{"d_model": 128, "d_mlp": 1024, "norm": "layernorm", "norm_eps": 1e-06, "rope_base": 10000.0, "tie_embeddings": true, "init_std_qkv": 0.0442, "init_out_by_depth": true, "beta1": 0.95, "beta2": 0.98, "weight_decay": 0.097, "lr_head": 0.0104, "decay_fraction": 0.49, "train_tokens": 94180000}
Each number is 500 + 50 x the weight over its row's rms, rounded and kept within 0 to 999. Layers, rows and columns count from 0. Numbers have three digits each. The size before them is the row's rms in percent of the matrix's.

# layer 3 MLP up, 1024x128, rms 0.19, rows 151-205, columns 0-127
090:452455535524545529561428422457516538442477531452442417528498519420487471576556490435472434596500575458433502568582567376500514475505604456532493558569513469588586488496522463506526511578491493514509503429397484582505520535599475528591592421521494476600522516542509488529514444470450450491583510440447542553516538492521455545485572449495501496579526513527505556526549442384478472474496
094:482551381451550473480458494491462555517519466493496447504517449512562464400573512556482537505518522517592513495577482462603584507437475472504490482607508416533467604470488425519467463495454479515593442528490452463449634441568567518546495447452448402497454491472554547638518491468634549559436509524458515406543528513411490480458490441472491512490521547483449479539474564522520468517450
108:554531529407474460423482480538523457577440500501472486461495528466499520618496444484624574516515506517479435503508461483395500532464519511501529499482489496458385621504404517502417578571530494486502413469465458501462425568503596451481534459507545499454644603443543589584588437512532495566468533520455440499453441502541458536546461513530527490551465426546471484505562492510519419495548
099:528526509483548548514483508546455519486383480471532530565460461562556593530456622515399492454476564506474595465529533520475472499540545529498404493455424506537465534503430529509562500531443541557611520480531538499567504515498415471420569573458543378502468547484510451518577501599512508572431501501474489409509574534576447503405518457434431488453544529540458507509593404480583521496507
106:502498472508463601476434504504567418535446567590489515526466464442547593419413559479508516509547501523435482506516469603473504509606528489501527557489516588510496454519568411464515509412459497632435466541481481544424533418496459463417499403564558482504534535551476580480517613524581514553541478486617530513438537564462489504462483439532482479454452558492387480465515490481483498479424
095:518496446515560563464487499517510567533535460460513557525567454414479496448623554557349575552389515492510615554465445421513528519473543469485465498499499502487496488531512491537493528479625428488401610539413523425484477494438556493429457458389497359480462536502508491491482483455431449549515501402562526506461470517438479501481495450519500491503545454518467493522544560445441558439523
102:404526483546532545490520534473473484533469535530567499517544558502518576432438511434392513521526562510509545520410443502446628579449452563552435603485449448533505528492544475501516518358405567568508454585492542585479513436525404475386465407520442493482470549530435566556593526487567495588523536518522569504488484498518446500487482487474478491452418560508462490520479567486463541497458
110:549399546416441516528455511517454510513459472473428447459483561512566429499492491541447422477456465472479464529474535495538389498541408516401432454469572471535595575493455545452506544551515543464553549457505603586487553539475482496491508500627490505427522571493522598531469515422549503518374555448468511495531543467638479435443512444505525510503471535496419555487457582494546567473493
099:421563513528534487497515403425458529448619552516502475524572500508490459544465519489511513462628498493520417563447483462476529460498510466474433536494555537479499519575496497541521496527489582482415547488492532461559470437446515457385540372433569476533457467540575604469540460499488488477403577473495501511565572560404516473494551479509469459545538414449508406420515411477550515616501
098:490490477469468496508501491580516451512408459479480545568558558580481490508376512516462505430541469472534350552529576572491445487540522558488473520417421501506518459473514466585481436557416522492515462483477576557544429498482515448498400392509570480607452499500423549493455506580459542453501478498516430474465486398544444537565438522472481499398514466486476476487369403546478487508467
083:500441452388486574514487498452499545521461476424486481548559422509547542382502483489461563461414402476506570440567528512544484585620531472499513523511538480451536510518594543524528513497453462482534489529472518461494558439532566518534522608512495551416420507424529544524524523369610527506507455478558521493487484538493626456539457463540516552471471461578553535434480543374537509495568
093:526517530504511568491470444553476489440411468513554554585434539486528516358494598499466436615468496436593464551491479388436455548406494482532557597574526454568518522500534510614495546563556478449516549560534527509568478534536496505454499547524433503510550528565531541601408501484470559458517569467419480461558484424515442450490496496543477483511505574531432515509472427523489494415442
098:393526444543512555518501531400558603432507465512526581425445463501497498511485608422498451590549460500549459544503515542394607626528461576569495519523530514481459470431494575522426478505617428501459464542474510459539509536539530488463448457457527474432553446464471507426525460617501450524538495557480586501545484397452458505526560500514508511445492506506505420470427509437474540500443
111:495528533476568467587537487403487459500468430409524552568468485546437456536534423449503609435501558456458500479538540558499499485468563529549502553453535460504434445450473540435488594463604517471507507528499451530565546541493535449448459556521524586563491616608512383576514506391538460479432545507470565519531470551475468487407492442557468506494515471500526426492454491641455494525476
091:467554465484534518464500442483479451511475430555498429493476498454514486449539476519399437521469546552537524584545390520430533459499590541453568434479525464485492502512589475540450477496599396493510500527549486573416464463574408476576528498528504448572519466499459434515404544518521497442512453534568527530444436535552383483381588551530574475453475547463549551547429453447416491450446
105:463512550478484450431481571523573474477549536555525608508515469465543515571468528494441402573507592551458455453586413512478534493397581474483519525470540516466510513480560460509452447599498506416583508551361529463560582451530518433558432515527449466465458565496483498487470458532488506417558544537485548537492530530451487499514472486497558538545499421493496521394388480655513479527451
108:381467595504498435561493439472418497451600485501570521560476471525480567537435513488474549538542541538600477534555506556425521523484478475433437532439484588553510392544463601516496544516460426564446544495521540476483531463528489462395509551454403548453534499511508515470504521406517560543521568498575486517536577490554500463613520473579504407455519532452485453496407522557444551555555
110:501539508524454479547534451481453482496497486495486462434479386497534427542632508588523554564584446510462460494398520452543464534428425557522560470536465515469524519570443595539549525499530550562397547504519554493461536506470523541469538541557514542561479596564549592557516515487482503577523547478451472456509439441452487522505442448500516494446397319494565520483461452565547471539438
100:539564376491470514499493521468499591476532424454497522554584406458542550563523475517517550482455567508566545443351493496458554485509396400481503553478503526445621508489537497470513466506485450484438440448504561489523443507420656505618470474521461521558451516478534528459515482450497542639553487486527511504452495540520553506473526496592452487527529412517446453403480515491463511524501
097:576556503512457538485427537510403437594499477476567529511633432437458513508566475535484486570526504533555526525428530550606490520481563488425484445501487461466500383513463457506615557516507493547442443560455545482461519535525570579506527439444561604498457516486498441499468511529450525516576455425503451534440464504477497372413527495412486520493478534546513478548436589535450420550558
099:492512527471476685537521526613490382441481480512413445579453403453595460455579499476559466474433450513511502420516396545475570517491521531446473538500436475508625539541435472483537438562507517486479547469411547526433511470485534506507550434456460442433483469556560469478550477463511522506508580530444549469527529520501524496522495430459570351523466455495525551538502489462528491518519
089:441555527494523517536507524491483554582447489468502539503562521444520529450427626555549467440512553494395553520496483526413522528551537528419559505473524469470477537561495569490457538526472530475478498601556557443430524550535492479561525413557451425558514473588440559470455516470541404536421462469391429594595516497446473535519504477540527425449585583456436469464395498491557444503466
102:572409451607631458546490482456491466508444544559516545542539481540443518517511511481456541491554480430511468422485451491450466582504575590523471474513430515558461598478461499465496441609529520474550392530600504686530460474546496554540476513493471557480446479486522569463522527489560504502544481465454462492503453502515466521543448503425478445567479450598445533527386487431498565494516
098:503515458535556484419505543435508513563549495568457454441495502482517481439499648427499552531454378505527431494477583508581462519550573399459485500513502407495504579554441460554515583548476473495572645500448617503487553517485419458521396487475541488498542573487486527492413511495490578491500557532521496447500540402556457463489499539475560407492533464537448489416534427512518517521481
120:459540455417451421493518530485555353560441547491471498577454475692493456498551478497546493503524565500558510487490486477537596566598457485533535478456472505519499463483480527537520517562535504384419476538510451577540493467513482488507472552464540439464482483509464412533585519560494601481588472418562441528558482480476555499414414488538531448529501457526581445496476465480437481452412
105:577615388398516426495567476588478494496516407557425512530478548519524467509557413453497541498530436546495437516450543480501454472475438521514536495522573504486503595553407548490580549528631457501428487511577515441473576467466560481497518465555485531537497495550510481555425541461503422471471461425447480511539443486479489514504529547572542484430516551489485578446449495596422396493411
097:509382413455455465474484524423557550557503507509509520485566457506549512475484522513538424522521484437504419522549470509496511479475474540503472561529451502561557521414529466543531497538534394625536483560438442430503516558563565490484489500546472531421423419586580522416496435570443474606559478446570414574525538430476463558492559480513479551513590532504486403407473536476454434520437
117:515503457519444487557530473554518444424549578541567559486472415500572526507539511487538541510479506456555442561444474456470514451482414453492481531481510432533485447528532437445462548528432480553575468416434477393398462555516451551555535505575505573483567582486472506446483530489505436530511591436484483422540472601545452434414484542513547534508539380499428481538646526486436449550463
103:463432546495462479527476508489510454443508502520552397443435457440490598529454543466464515564409419541560518594481452490513421541543517559439521551473509454465437594486534415532488503512463487482413550376523527455440462472515411534453557518545473559481579472520523566577561488432573496517467536510595478408611504461419460462416567519542514479496459482451501446482572471444475473584461
102:502426479494516478496519537449439431375467460479519436493539510520572501580524457508484580581458558505434501532521519547489552438503529590471440516482595461562547510544482450543594527480418513590490501489410432494489494452516506418506431457468446508447482471414461546557480491473578565563509401515573531412375434419565588458492493563505440531442458454494510491573423444534463465488513
090:525390416448440546421549470506445482540501409540524530473564533510567479479533450496527516551508550506495631522437486407538486414521449431583391537482590446500539475524549486592467537462486531547443494482460504543427443574512480528482563424599549479503540565465552582464468557515605456546493483504538484515464405501590539536466524538571539483441458495463400522501552561490514505558536
087:453599425496553535509558560563556491540512450619523428561446523454454542448528456527516517427481530510470478542576415616518535529397424501459559486469472445578503445482513579503532551489457488406519515471590511475473468498519487465526505552417546608518548505528479499460486572483531524392492549477476443479574577509572423530454389554462450522465442602481548560506496549559476514528533
080:479585513499526530519574519466489440499506518483479422514469497466392566448585589383657488461480536565520528515544472470582454469575476546459507559608487494441480551529588519539506516517408502482505430481466423477506525507527432469589511538550452525464473524566582553527458441540441565529491500534473413544456454460598437525541651505521530467601500536485541541511524475488488490461498
111:588445563445505556543436548540537416530583512599614557535597466543545552489444470468494546507529492564462446419452531488479468497520535590465520488397473523537525448513394456480430541513471562502482474462570530489466539496517540428544468556471514516462456418481549502540494451502506528531511470424457468492567483474439603442465405623477625511511588570497545526468535459590502474497512
089:549470561514550491465449398547492520470401574536517475601544463491409512421545369519504440506492451583504484556549539503525550524543543560550473536438557497446419462533519464603536479486498479533473564577505355526504539550477430525519505496540573496482491474492424577511508503523493522596482517437633511514474405517483535472502470419523498579557591512561507523398495508445494483555537
095:505410499507540432542452402506427513552494562491605428619504415465487416471498510514606466398575459581414519516488504585488507471639431564502504480622541557491507504511424465595495565559507566437509527486512510544510475549503485429502543460540438524626497441556484458493478456567510480540515531441491526485549440433480510468557494510506526523453556492486467520526431483479529584504480
092:555531459481463526438518532592418462492382469395520509495460440525557490517529471457520532524463582503486525466480607549467477488584607491487411472588476498467491462534566442513556533512432507559501489529332582551545530532484513583560512457550467411470443556494475481485504499490593485434498518506519471562510487541576450462427561483474544501496586543488478542508464508502444503651423
095:529561458493414566475494426437561569597542495540520440505457475400531484571544440451551451566574454484406477454516544485457503543440539516481538597541447537458487441504477467419513524470477456467468570498530549529567511571454528438512465490600574522453527535537541547453565539474443404439381511523513505498492583505484453542460584486602527523430473500570429442504462541567569428499454
100:452465628479477521520483470434454496540570460496364491523497521447498500510491481500528542480468492464479531461549445445565508406535501452349499513465509509417527537512403523478507535528635610528451478492490415582524460425572555478504489422548530518527550540558540617544572545493478539491567506440500485487532541506452570600481431431566518433515495458520468439516431451540499517549573
115:545488567495494421518543522529497480499487476437520483524521490497477467519457442525517594507551568415532581497536462450517456531461474453476540558543478543456526510454506558524433509527477529535484531557555400466658411490502522483459468550494456411486461474496545532536445497569552555582482581431345571536604476489491584468511443484577488523576620528490463504443516575556551455459602
088:497500481478535541460461504492463526461513444458532519504554484510499523632427454408579426561595480489456462498542528450485559469602447481579465543515458620479524551519503475576436505503594489594521539426523493468527481537396545508484638476446476486463567487600404465459590451548422540535464589551474440492458470471542529499495567518500501483458555435502512409567542506464480510549441
094:482499522440467538447516480473517498462502466409479588464472531496533514483457492510465546475582496550591491526462493496498531531477604485422482547516578501453539515465438473465490511436521436445469535541473533508561549610525489478485520417499563389469594569511609491557525575455475476582524499369444534519429435362605477455503479469483642566507530521434553482534454484501458561530445
111:475572504515512513522493423562552577510492351408499568539457484527484513544457559459429419507535569538499491508509534510514489447578380538507454454469418487406538506521528566477376469454599434522465518517472631534543488507525531500483560498541562537485497433525465546499521510485583513577533498425396540558563466467603536601478500432465534473581468532474440502530435512490516476545496
093:531458458459484470465482545519472519490536503543468540472446543429522465479572492419498429490548499635517526527592465485586606448515478538508448557477477514398526470513500408524390494381493541489459472587534481506555441542544539543530530474524421628493422554544453518540578441551483455618565492551562463430534488480441485522548469474405498513534547499488448417524420547492542539442490
102:496568458420479498513520532519573426508471506500444515463421488424535505493533547423499581530512508530482540428518506521580499595541573549400525483506487436474504565561495497490495567554503458462411518524460439536432546487567488463526438365450499625599560489506499465490512566518533510462442531475475545498499433512509447500508562471451466524426478620362493419516463643452450476515483
111:538485545498494534485441522506549520491493512549518422493430497479504471517469543444483437627405488538637443495576563537491468469390554542442484478425516534484410537537527524507498436542600504496483536436487480549451550587580452466376486471525524493542440499541522476480434473466474518507517477499571489430547480540430424486574498655477527459432550537487488488423426442482430426420475
101:445491533440563492488493478541581461560512561426451486531580517534586545519501481462444450518476472475466502496418558445565413517560464485549447508485443475532412479552471414576494578490508529515570443549562472435501394607465429446483515580468556547381520470507539479521464525495455536497451540482551491581497518587583496518485374436559510604542545482427503427458465511469465473509414
104:519554486487490461592556578495500513506481558485571565459483502410636483306475471502461588475403541543519447545485519526453526559524556520528456559487466509499540473555520486464453572566482485538470498465501523498431543545556593435555530508478542512507393538531528453481555456511512494511567581550534523417531444481469535422543470583586567485510423525522540517471437416483485536412435
102:436424454506652469452505435557534479512453542539536459521531452465577469447440437543491484573474494504536428576538545500442517513481532527479435562461394524478472478450454477475504374405537550486533455497456530572520439543469527553360509399421502476540554422607539563511609510513571432509551483482493505512502493515531468554412485544450519531520469507453457516458606489471456489484534
105:445512503549514541505502530582493509487426406467516503527492487532496481494487445439413432592459450485469455494555488595477496453490564505495544544448433481589477542430431487492571468450584464526606466521523472468433636480522514638441405468533548485494505480517519500559530604412482440451513456472550467568508489395524549613508504549492543440440491599486467443569433493475520452474492
084:547543504534482464495482454632498499464552405508448453478462468504496535421466559494562537537574501498480453512514461538517530511438505478456429545541557460501476527513496476516361449473562546422576518541461460524509380442583540558520520446462488503528446495519573454503595494558542521562520416380544500600475532521458472527418364462454418499476513490466433496561506507517642533466484
095:547490544499570507523504456501537497490523494502535500521432517494507568479497465505390410516510553511461465453507529535425511471524539495495488492542497425593421543503485537571531489416531412690557453499551512441505522453421480545524399462447583529481486523531460525480426458455507397544471588448499399498463460522382453505558547488465540501494389480485546496411528377556565484474528
101:462474542504556521433501500577489472504441540498646494507519595546575528510517481416499526473557592449526511416519454494576521482565541556416478374487422445563574496645497482512493546474521579545477539498536429449495461555526466483409458423474462510482482536515471497501541450501467606477474558515505457479501537561535457428476548467488504437596471565551595478443451591522474430529467
109:526545526627482484545510539478466448418496476588471542429529432531579490502497495557422509567540437534462509460512547509480511477474561579517494452505439499451484415536577536648495473532619429448424458506452479490529510538465553456505578457557505507412520440565462508613632535442553515517406551450521546434582501465500513512543542490562515472487592518421544473464512474528469548522496
089:488521512477578541515468633504524441478492479486465459499571434436467499569544617555457417415495463498414455495527496508600482504574507523493399474582523407525504464511419528487607496501462514501548439519511501554550508409479533518516574475537524411452472442574471435446521482417474444544461404478536477537489467535671464481463467499458454452536587476518548549502537532432499473461526
# layer 3 MLP down (transposed), 1024x128, rms 0.179, rows 151-204, columns 0-127
095:499534487507453508476480531430604514421559461504513476552519451488553565411435475513516595431541412554458452482471416543526379516552546541478559451444519529469537491486492502480530616546435511492467509545506518463432465590513551477528458484457495567433473446508494575561601410561547543471431531538493554491478526566502404420534488451501423626399508489485527552487498493579548430545461
091:492500549540520504427477535638535487444524468491514477503436491532441515518537517510472541543528517516518467527445539485502516475458515353545568502496506494524420536508553487558535510403525555514613553495475505537562496539386521434549508496431476478513523541576461465497543513413529539544574569505526450406478490471556577519520479446331451431527376549632497506544475462535495503452592
102:481598453439452558498510457389576476453603508527548489555430521492488537417529504543504572520598490457504419515547538501542565480496564460510511496484535506554502482531588503518499493582460540468506530548454474554436458517546506597469464453423489531479498472474390414579442464470454440486508429450431551459481577515568392518451578391472465465436495427513478510425574409491496487575539
096:608435554458459469457419555497515521431508465442517465450547479491484474489600504528499437491498415536441415524536547455489386494571502477454509492473465476549490418492425492479558548473552373506441544522487517575460593486361513544523533448521496578508589506558443459505524516473484422415393517532568512431564515527448587554466504509445481501522500622461422529484497533436459511500529
104:445505477576545476545582478515481521451512513528516475554515546561563460495585493451497539451617486428565516524439523414558523540448479614491529476574417481504603508506525490546547538552509464476547474377545524490556534534439462457518526458428432405517390479483559486481495409499538506444527614521439449447531474465571602477519516541481530458603493494568557555541410502550504533566523
100:500542449526445505432458450532559552484556509451574528516510493457527456523457452403568537516551555381479581559533587481481396523432542522550555428491521590553542478521509546532421533507519523490526485434400496522543529462555555516480497502436441499499450518390579467500458477442467427429416454498429463571428473489542494474508493521497609490513440447424571557519422474469575597569514
097:485478491478442474587516530415534564520522519476490504450479472603526488510625488416448545527455503553550527442500508487521470379433542548567518482530567403526462486475555464515538522461630495479477606535512475522492521592536459505530515553426468557536478467516469467567529608429436660507559506503490467427567534421539558443490554517519519458571591564449454502462490465476520449546485
102:521555463485545549464478576510502526407483376542530606508546552473535532496535464499561567521474580463482605446497538467512457514512536465596499601465438528499357455526461561467439554442533464611490558569485463502523435445540449599492453482455452517539474417493465433444499530529413413471507446523465472510495478565427509579606482561540518526504505463529549477547538516485433434556491
098:509495589549435483519512541493445481559529492484612536497519419605495534427510548555533562432417475450441530396537502582506510553475541514539558544522564458487452494473596477433493436488471484420498479385517527498555471569459475525443468557507563550486549495458475465522466577438539574511510503524589531593507539429501596509509436497423560506507415524508412520490430424408484490403452
102:436504560529421517490523542551531531604564495478449464532486544378378618482623345480579450473485575488509509469571505440537513540569467543534553487484528596433548474465405583459522460473477516498513524564468512496435449544463493493569506464457469509542605522580608499543466433514482489470522452462534569501544541492492528543530436478451436504489488490441474487492536411451505510531505
092:656541530552574577536432452534491523432543490510654568533453501440489511574503541423490556500579446445487492498578550517487477471412522463561552481497534489523479454461590410453524489457505472473575503516363488462518525521550482525438513533509592540523475449535504529449550474486532488438510496445510510487529535389486504455502425452531405483524468492435489405499515490563607532445423
102:502494524501502489538544530540489510415517472528364530479493408411536535538533584497529499560512558523487562480380438515489536424466452532497508493407442459516481543489493514514477500504431521489474447524502565415389663537478599446472465470539483466555444549506528520538503453490564494514467531475414446646501573600471553481564519392437518531493570454456457482469501476536488498552575
101:479504397493481391541455490534573511479482531560563521481429527507504457516479521531492543525467482603502589567482343547525402463517506490460510490575461502487591448518454542535522478465485532465468563607525459467527432545496481519499513511462537556524527486491450495452475484499530509506408487492533474483454534413513574452546405577529435565457460667480462531530503514671543562518531
095:509534480488472450409549493540472471472495497531532546441456472440541513438620548507489455504495487513432474600526575403586516491512439473466522372516402493573486497508497403492475448507399592576472455478519456561469453558498575503477456511482489442463582448466548503477490534537422485463556403471574547489548504394488506588455596503477476571566538486531450493513526408385501504496451
092:552509458510462542509456610459510415510480455407537401478540430449405537461367405508541524555498568474480473454542575513528375442431504489504422532534458571526448487532482491441452527512485581493505511571476534453529575518377568478418511460500463425484455486471525518475488335526427510535477563485475476445540475487481552561527532529522550480511538474544449540417519466561535496512534
104:542504534479510570607518483515521436558516420559453425517463552478455526502472481552556450487501467477472594500502486397493443412403560406552587500482609533604506586524515439417443566432519507547497527499513537540547567558530483432545502470593435579527484444429549550488497530471518549512496446558469510466448455467524627485535506452552552404523510494429507513483503614504511509560477
102:471527486474538572512534493426602473507508557491522440525519471485552558470510467525469485459432573473503560598414433489452449471537498448518470456504538434439479543475480578473476575439458476547416514457535559511517386459439411527463618466529590501469402506476485500479445523624515489429351496587495496487534464434488438517551395496497529514556458446450508450430509493502467409541466
117:450513537483531458507507488532527511491447608482480386520425457581581536497545380445518484477490471424585482547464474451532431467473466468502440443441524459544609442497467548556480590448474517588479546581555559396547527484413457494561517462383468447552476564497505587530534537502536459439573472549516528461620487395509486482480480441506545515516420488450518551498455517470466488525433
101:466517500542543553490459427543587489520496486529526532493537613429456471490507490587515527484435509474397442546412528621470525538508495539514501479500474488575585516468537583529462390550505476390558566419491477464546486453442546488527522521499434460439484450544498449592507407507639488470538550515455572506475517459485530517419495476511528501471523584580477601445486486547491608422561
099:508550526470536511452495526400461548533546476551568531472418450502500454461474571527466547436619551478522450514535477483601481478479505477532456477500563498495394451551579509434555515522509500404570552532533460553511505473549500464479473579492493543551524540426441539498487493520457523437633585501402545397427491394416474514567487425417558432452495426573486541468529561509533468431525
097:508461477486506499462464546413540497559491553493461527445531518563404396412488484537519510460464475583512486528504444529530453538487383501464557481439658493460474471504494485380458564487486483551532509550476493448502553457537494449580487502552559527564459513485503482355526472431506456527532434560546498505566578423543541494480605546507504499507582564435542551595405479482443520420562
094:511481588475476513534527539454582439492673485551558480451467516505545419416465512430537456488508420469478469389425535493576492493497560478497540468568456518453540502540504565499580480568500525463516596547403567482435474542480471565467462548444423557546474514494563492528464395454557500444544528619522488545417488540483538490509499467431519583501472503573512497488543508420438493528393
118:444602524645549536536542504459478491550555454494507482511445490495416506498549535557486413455491554462501518520446491499529501521552341510461540523557495513521494479544449564458528521554430555533522567540495538465525477452545518568528490451314534539510433443535553509501508424459483517426537523541477517478522402532466526577443474512494396513526598465611512503526588464426435498526558
112:453513473493455536437525517495586521472507521526466523550506521446576568505506469492472484450541622471525532497521447512547459465512600569482509426517518507534442454630406483477492458497484544521589519541546499518425522374416465489483475549515416567484490371453497483428461562434511408591532513491543439515500531493620436580600473514547567487609515508565516498449456499577498488463485
117:479499541456455509510535497423469557501517447494624422527560512463496555441527532496587513530493461474490445532548499614501423487514497429493456583486573450451594412522492521548489499484457542586460544515431465528543424449454444513500562583472547501603482512535445583536441467487365472482539518615581545467448482474403433490514434522502433588405447528519451530469434490498468534504497
104:484454512548439522439489555554493555568432477584399524499438549507485535497448495457471464540523483512516510450449416557404537625502438532471502528469526539489535446467470471557609493493501584619520456487480509437506541476519449479516513491476545506497383473382550593503522518405365551571564438549471471475545486471593422502471489494518389455427559473521536454520428498529517475510490
094:559451458477509530475496567452550503647509460516426465467407472501496494454429557575510524515494496427483518453606482438493506516443509413476494533498518445516469485404529455560472511426539551494603494503503515497442499432551514504458529470549541544538515452362523463438570462497448545448461464527524472572473557526580580584565515532509422577562543523606493548530400512561465572490591
105:427573470589477450550472539576526469473511488451495557431486479428505493502534522545464426432575507521452481543565529385553528514580444450512598469485541481547468571427510548484482469575472436576422479472535472548544590458525535574503540472508514451443494462511587476533437346507469531501477525439553591542439511527475598592585544497559545497531389449527474511517476507551459548461502
109:515572489530585569433449495525493477448546503473552620570566517477504452436514515531570478498555576432508531425528533500504559534519475478538371510503510535569466448642475523534515463591522591463568535545480498517498523490524551480493546517481510495495481537396603423467441463559476476551521517510477577511404407491525536560435452419484523500571568541489486600474559567534536525396537
089:491445443490485437465438452493510529609505597511479450546422492503493557407481622470512475446531482402468507500515485424442553552497614469558561542512518478489484482472497509489566414533511405409439578441527521562480462606518574496515514483567471454528544528542518442433534460509468474431596589448462452555594470447476519414437505464432507422547464503578446491509531574500469477483534
099:517451481560528502411431550490542608431488545455449558497486368466523594455493541528552543471482580465479464445515546481526518529486498448423491547531429535487536523366596456483493555500475510485460524499579544404505543504446520578455442481501467488481520508510575505490526461476484533379371543395459501550460561449502490516463483504522476605404487530575466528499497517545407528417566
095:546552448579513454508417577488491533444519562551520385529522535558456493470484577478532480452524476576438459604443493487527547425499477460415445497497574553492576473535509521590513525390434504520546343452465462391544513532522497531536517471550471558560413506508411462490491468483547472517493520476484490494545565523486480517492612406561471457472480554467513487612453471597516446441518
084:460603470464519531542534426382460563509426540507496453477574460485536523421504570447525492480540513636511449619509430487447579576468554501503493494491524474457432521488525535498549487494545488520535526495534506546446451448445501515472446545477516543480461493535420530456509536546490536578504504386438575468445466487521449478516590475451416515506582339567497525407558517552510400553465
107:496505498475498465474509438495548426426511498420551500450458480453616466549581509496449421428376456503544587596485546542562504492498540471469546399432534512493501484545541583463417490570487484464543513459548438508511442356492478502519480499511472563479492530451483501560435520511613457531502537499486492600517512522508404543539448497577598491435528461459537526408574493374553516502490
094:385512506492515574501394530496471582550518494534520543400498472518559451561494414517518469462445538504518542530530444518475490557466438571457599556511569585580489466474477438568541522421472449496470438496632456578469598508539476498583530521495444588495530372461448493539482575545542501516404471532534522516450463535509538508536485559541538555505447569497530494622424534490454457498461
091:552490517537521431464494571529514490449493519569542529436456641552397578588459529468482529563491463396505528528482507481528554559514506449450552444449535425462411475534561605438516481460586468489501558446531473543533501499473455552449450452494487485504530480512532364365475560559521467539553486445495403486419505472483482461542507489498536508574477553458561496458518523423551370447504
109:528432534405518471485557489494534484435511531486551438560528435499595539461496408444437480460445475510443515468493425454497493449533551501447591431478525504610497569377497509472528526506549385544466459491564527391498482503413465523435482580464554565501514480498522523472465455545545464568495533588651496507521585588504481531501435425489485528508531550495501578530473472551438530445400
101:439497474496506498513463503558545456400488490401558558512547535535490640498410446494552577512571537489476472492513548439547558447536491631471536542462460539560473570453435366578532399531488569554518563497447558517469500486513545450513410444455436481453489552458515481520504483466509468481393530519516510510482523500502493509501449479467446467416435512458365460492517422471428559439582
099:465573467558448502551500450534586483579501625476555474451487468474524528483540429504509474488545452498556469449493577497525502542438429531503511477479545486533477540441527439545576481501569495523609445464483426586492515539537487677496486517478483558492433439439535431485549428467530522501460467491506548458551550494458588469503612520491477468503403625468402536465500431497387512478575
098:445516470435514495444489449443505472557463626540474460442479494462547612510586605514429541532522460530489580504465497557486594509520535473513519484479579410578417537528393560482542460491557474534455512555508525545440482471538418533559518377547535496462441506545496501577491597504453490453555530499512424499519547489614423605549473525484517479479473487524521455575518464502412564594486
100:545446477610477482525465487512500540569486544516527483536598489467423533563504454502457514479505398521539502401471453492602557506460443468491501470447435446521563511557495491582452481573425521483462502534432469554522410460551555401560413646472478548507481514480618481549527521496436419453515496438518470515492504436613576488478515463528473617514449521533425501535432525511447474439555
098:586412477498452500510486543550477465462508522473477489443476498482445458505461525446514531398442444506526514434540451508517472557477478515488510573548407552417414537502510470490540463509559568515557530511464528488504523516486413598461453528436554492565361475503407543455360506457512555511433533478627437477502471599549517587503518573578466506439521464557533480523531541486635425510546
090:575460524487467534521517547508412521486494515506386497473514508414465569455530523558497479516455529427512460400433403470480504519494495424548509467492488507527467485461522461543489472484478493489557545492431368557489529566530365524575479377445519552478534471517520507486506512577473485479421572519480430440469438539378464513467431634553452467502574533523520588527513447611436570484523
091:468439561430445515483457540526549529442467532571457545441530552526515484419563580579547451468501481449465542574446530453428503538479481489479532596517581545493571489388541620487522438424570468509493576433480468373440636543482453536487506511490526551418492516527536523409492546490564448492479559370515461572452525535523487546464497572520493474519439481483475563499570513512501483437459
109:509572561547446577517564507527522470457552491527548515524465512444506504526453506444573489594503544499377438516457490596554483473445639482428436523491440591423453451542514478563566496557525497544545553531551590529495631453591571463515391455523421483523418514483475572556475425493477391495476520574459521495455477516490545445549495489450520418482538495487480467464487509477461433556532
097:511525412461550483431438473546523524542544573492515554558547488504578563497520613570515578509498546520440525495571567407531470495560556564500500467505442476533475395496519472470529530563543600399414570494526464508524479469588624492606576534415533439527552534488563470432501437482572506468489529471516531600447462496497582583451488471547501485526512527459505467579548502484579534562462
106:544437508499474534442493533475512486471404516436487499429592495496545455458394482471450524484450443513479560548533492430411465562536593558468502613528619394496533531480459490510463509600499544495500481497466513520434546495531557512493458530527595453478538588480414490455560595600506402590460464406497522593523423427517539464527476548492602522547549538476463475516558488512463497554502
104:509532469427478502511530522545486453513504478540534464470461464487495508541464611555553582490427544541533528450546471446568620485438413497485447464537520516407433462560527467538581593467483445493449530556543497566530484536513530512384408363506532567551517377612501464523491567505469446534437457493504448527515587450509471505493547541418515611444505522501488532556527511456530426543571
103:532525520528522545543426450488484526526497458526483411536499532486502450491520481478559487569513511460502543502387461531449485399473465627476507535452600465504480507562524466474565481382452446543442559460473379535511544567544492443580549566581348493453482449433467493511524478489511488570434484480477546502499548495499501586491525612446571488566536527467557483459427555635479526445468
092:504404568472465495572454472444534551478464557524523499463488625569442497559544492594511550483491519545485556551502508468525540557447497469455497478491528522446475522495470579456440571532557532553417520479549482550509423563422441466517493589485422580523529534503471497501389459605497567544518593533526515531491603532528528343512512491510496551517471552560555573549555487481572477415396
093:478538443490453481495485467501460498495561537527557479524416489405546546540568502465576443529450560575473446472421604497461446464513453495499601405392488475397468439436470543480590513501475435463435524519490545427526530496509545588540464568478444573450554476530512523417497459402484479569530533643537505409497540475524457487498617477470478539474381532509521504492492522518446439528519
096:544549506504485557534499466459500493496513475586572448463495562562458444547624495566551510556502456565526395480492517487456550568530481510515522526487595524506577448500502434499464462580551452395493541547472534405511570342539503468523491513435484549566550415545544424583508541443486455479508481571553534433487542596499416446519526448508392519468518423414448460481435505475469509488455
102:470492477483498452497478426531528536583483547442558540453525495492543501521377569566481465553493529384443472432589526477458408479533483488429499506492478505496380527448496448500611575441573492517580527564510571570534448519464590601406508595404483429502503613561442519465507517552449445456522514477509485472459461529517527516418522509552463453462468485476407518480494496437510490404532
096:524488458562503543576531527525457466368480379595533428503498463534515528522525467423547540590533572535555451462508519533473494559500534538526578479423514621531483518411539486483492491545528488466415495464505455473494449512439495564575502453557533462440507426555486551527494603453531502596423482540460486402593540464597573527576467479530420505502585533448556481488519548512427493563536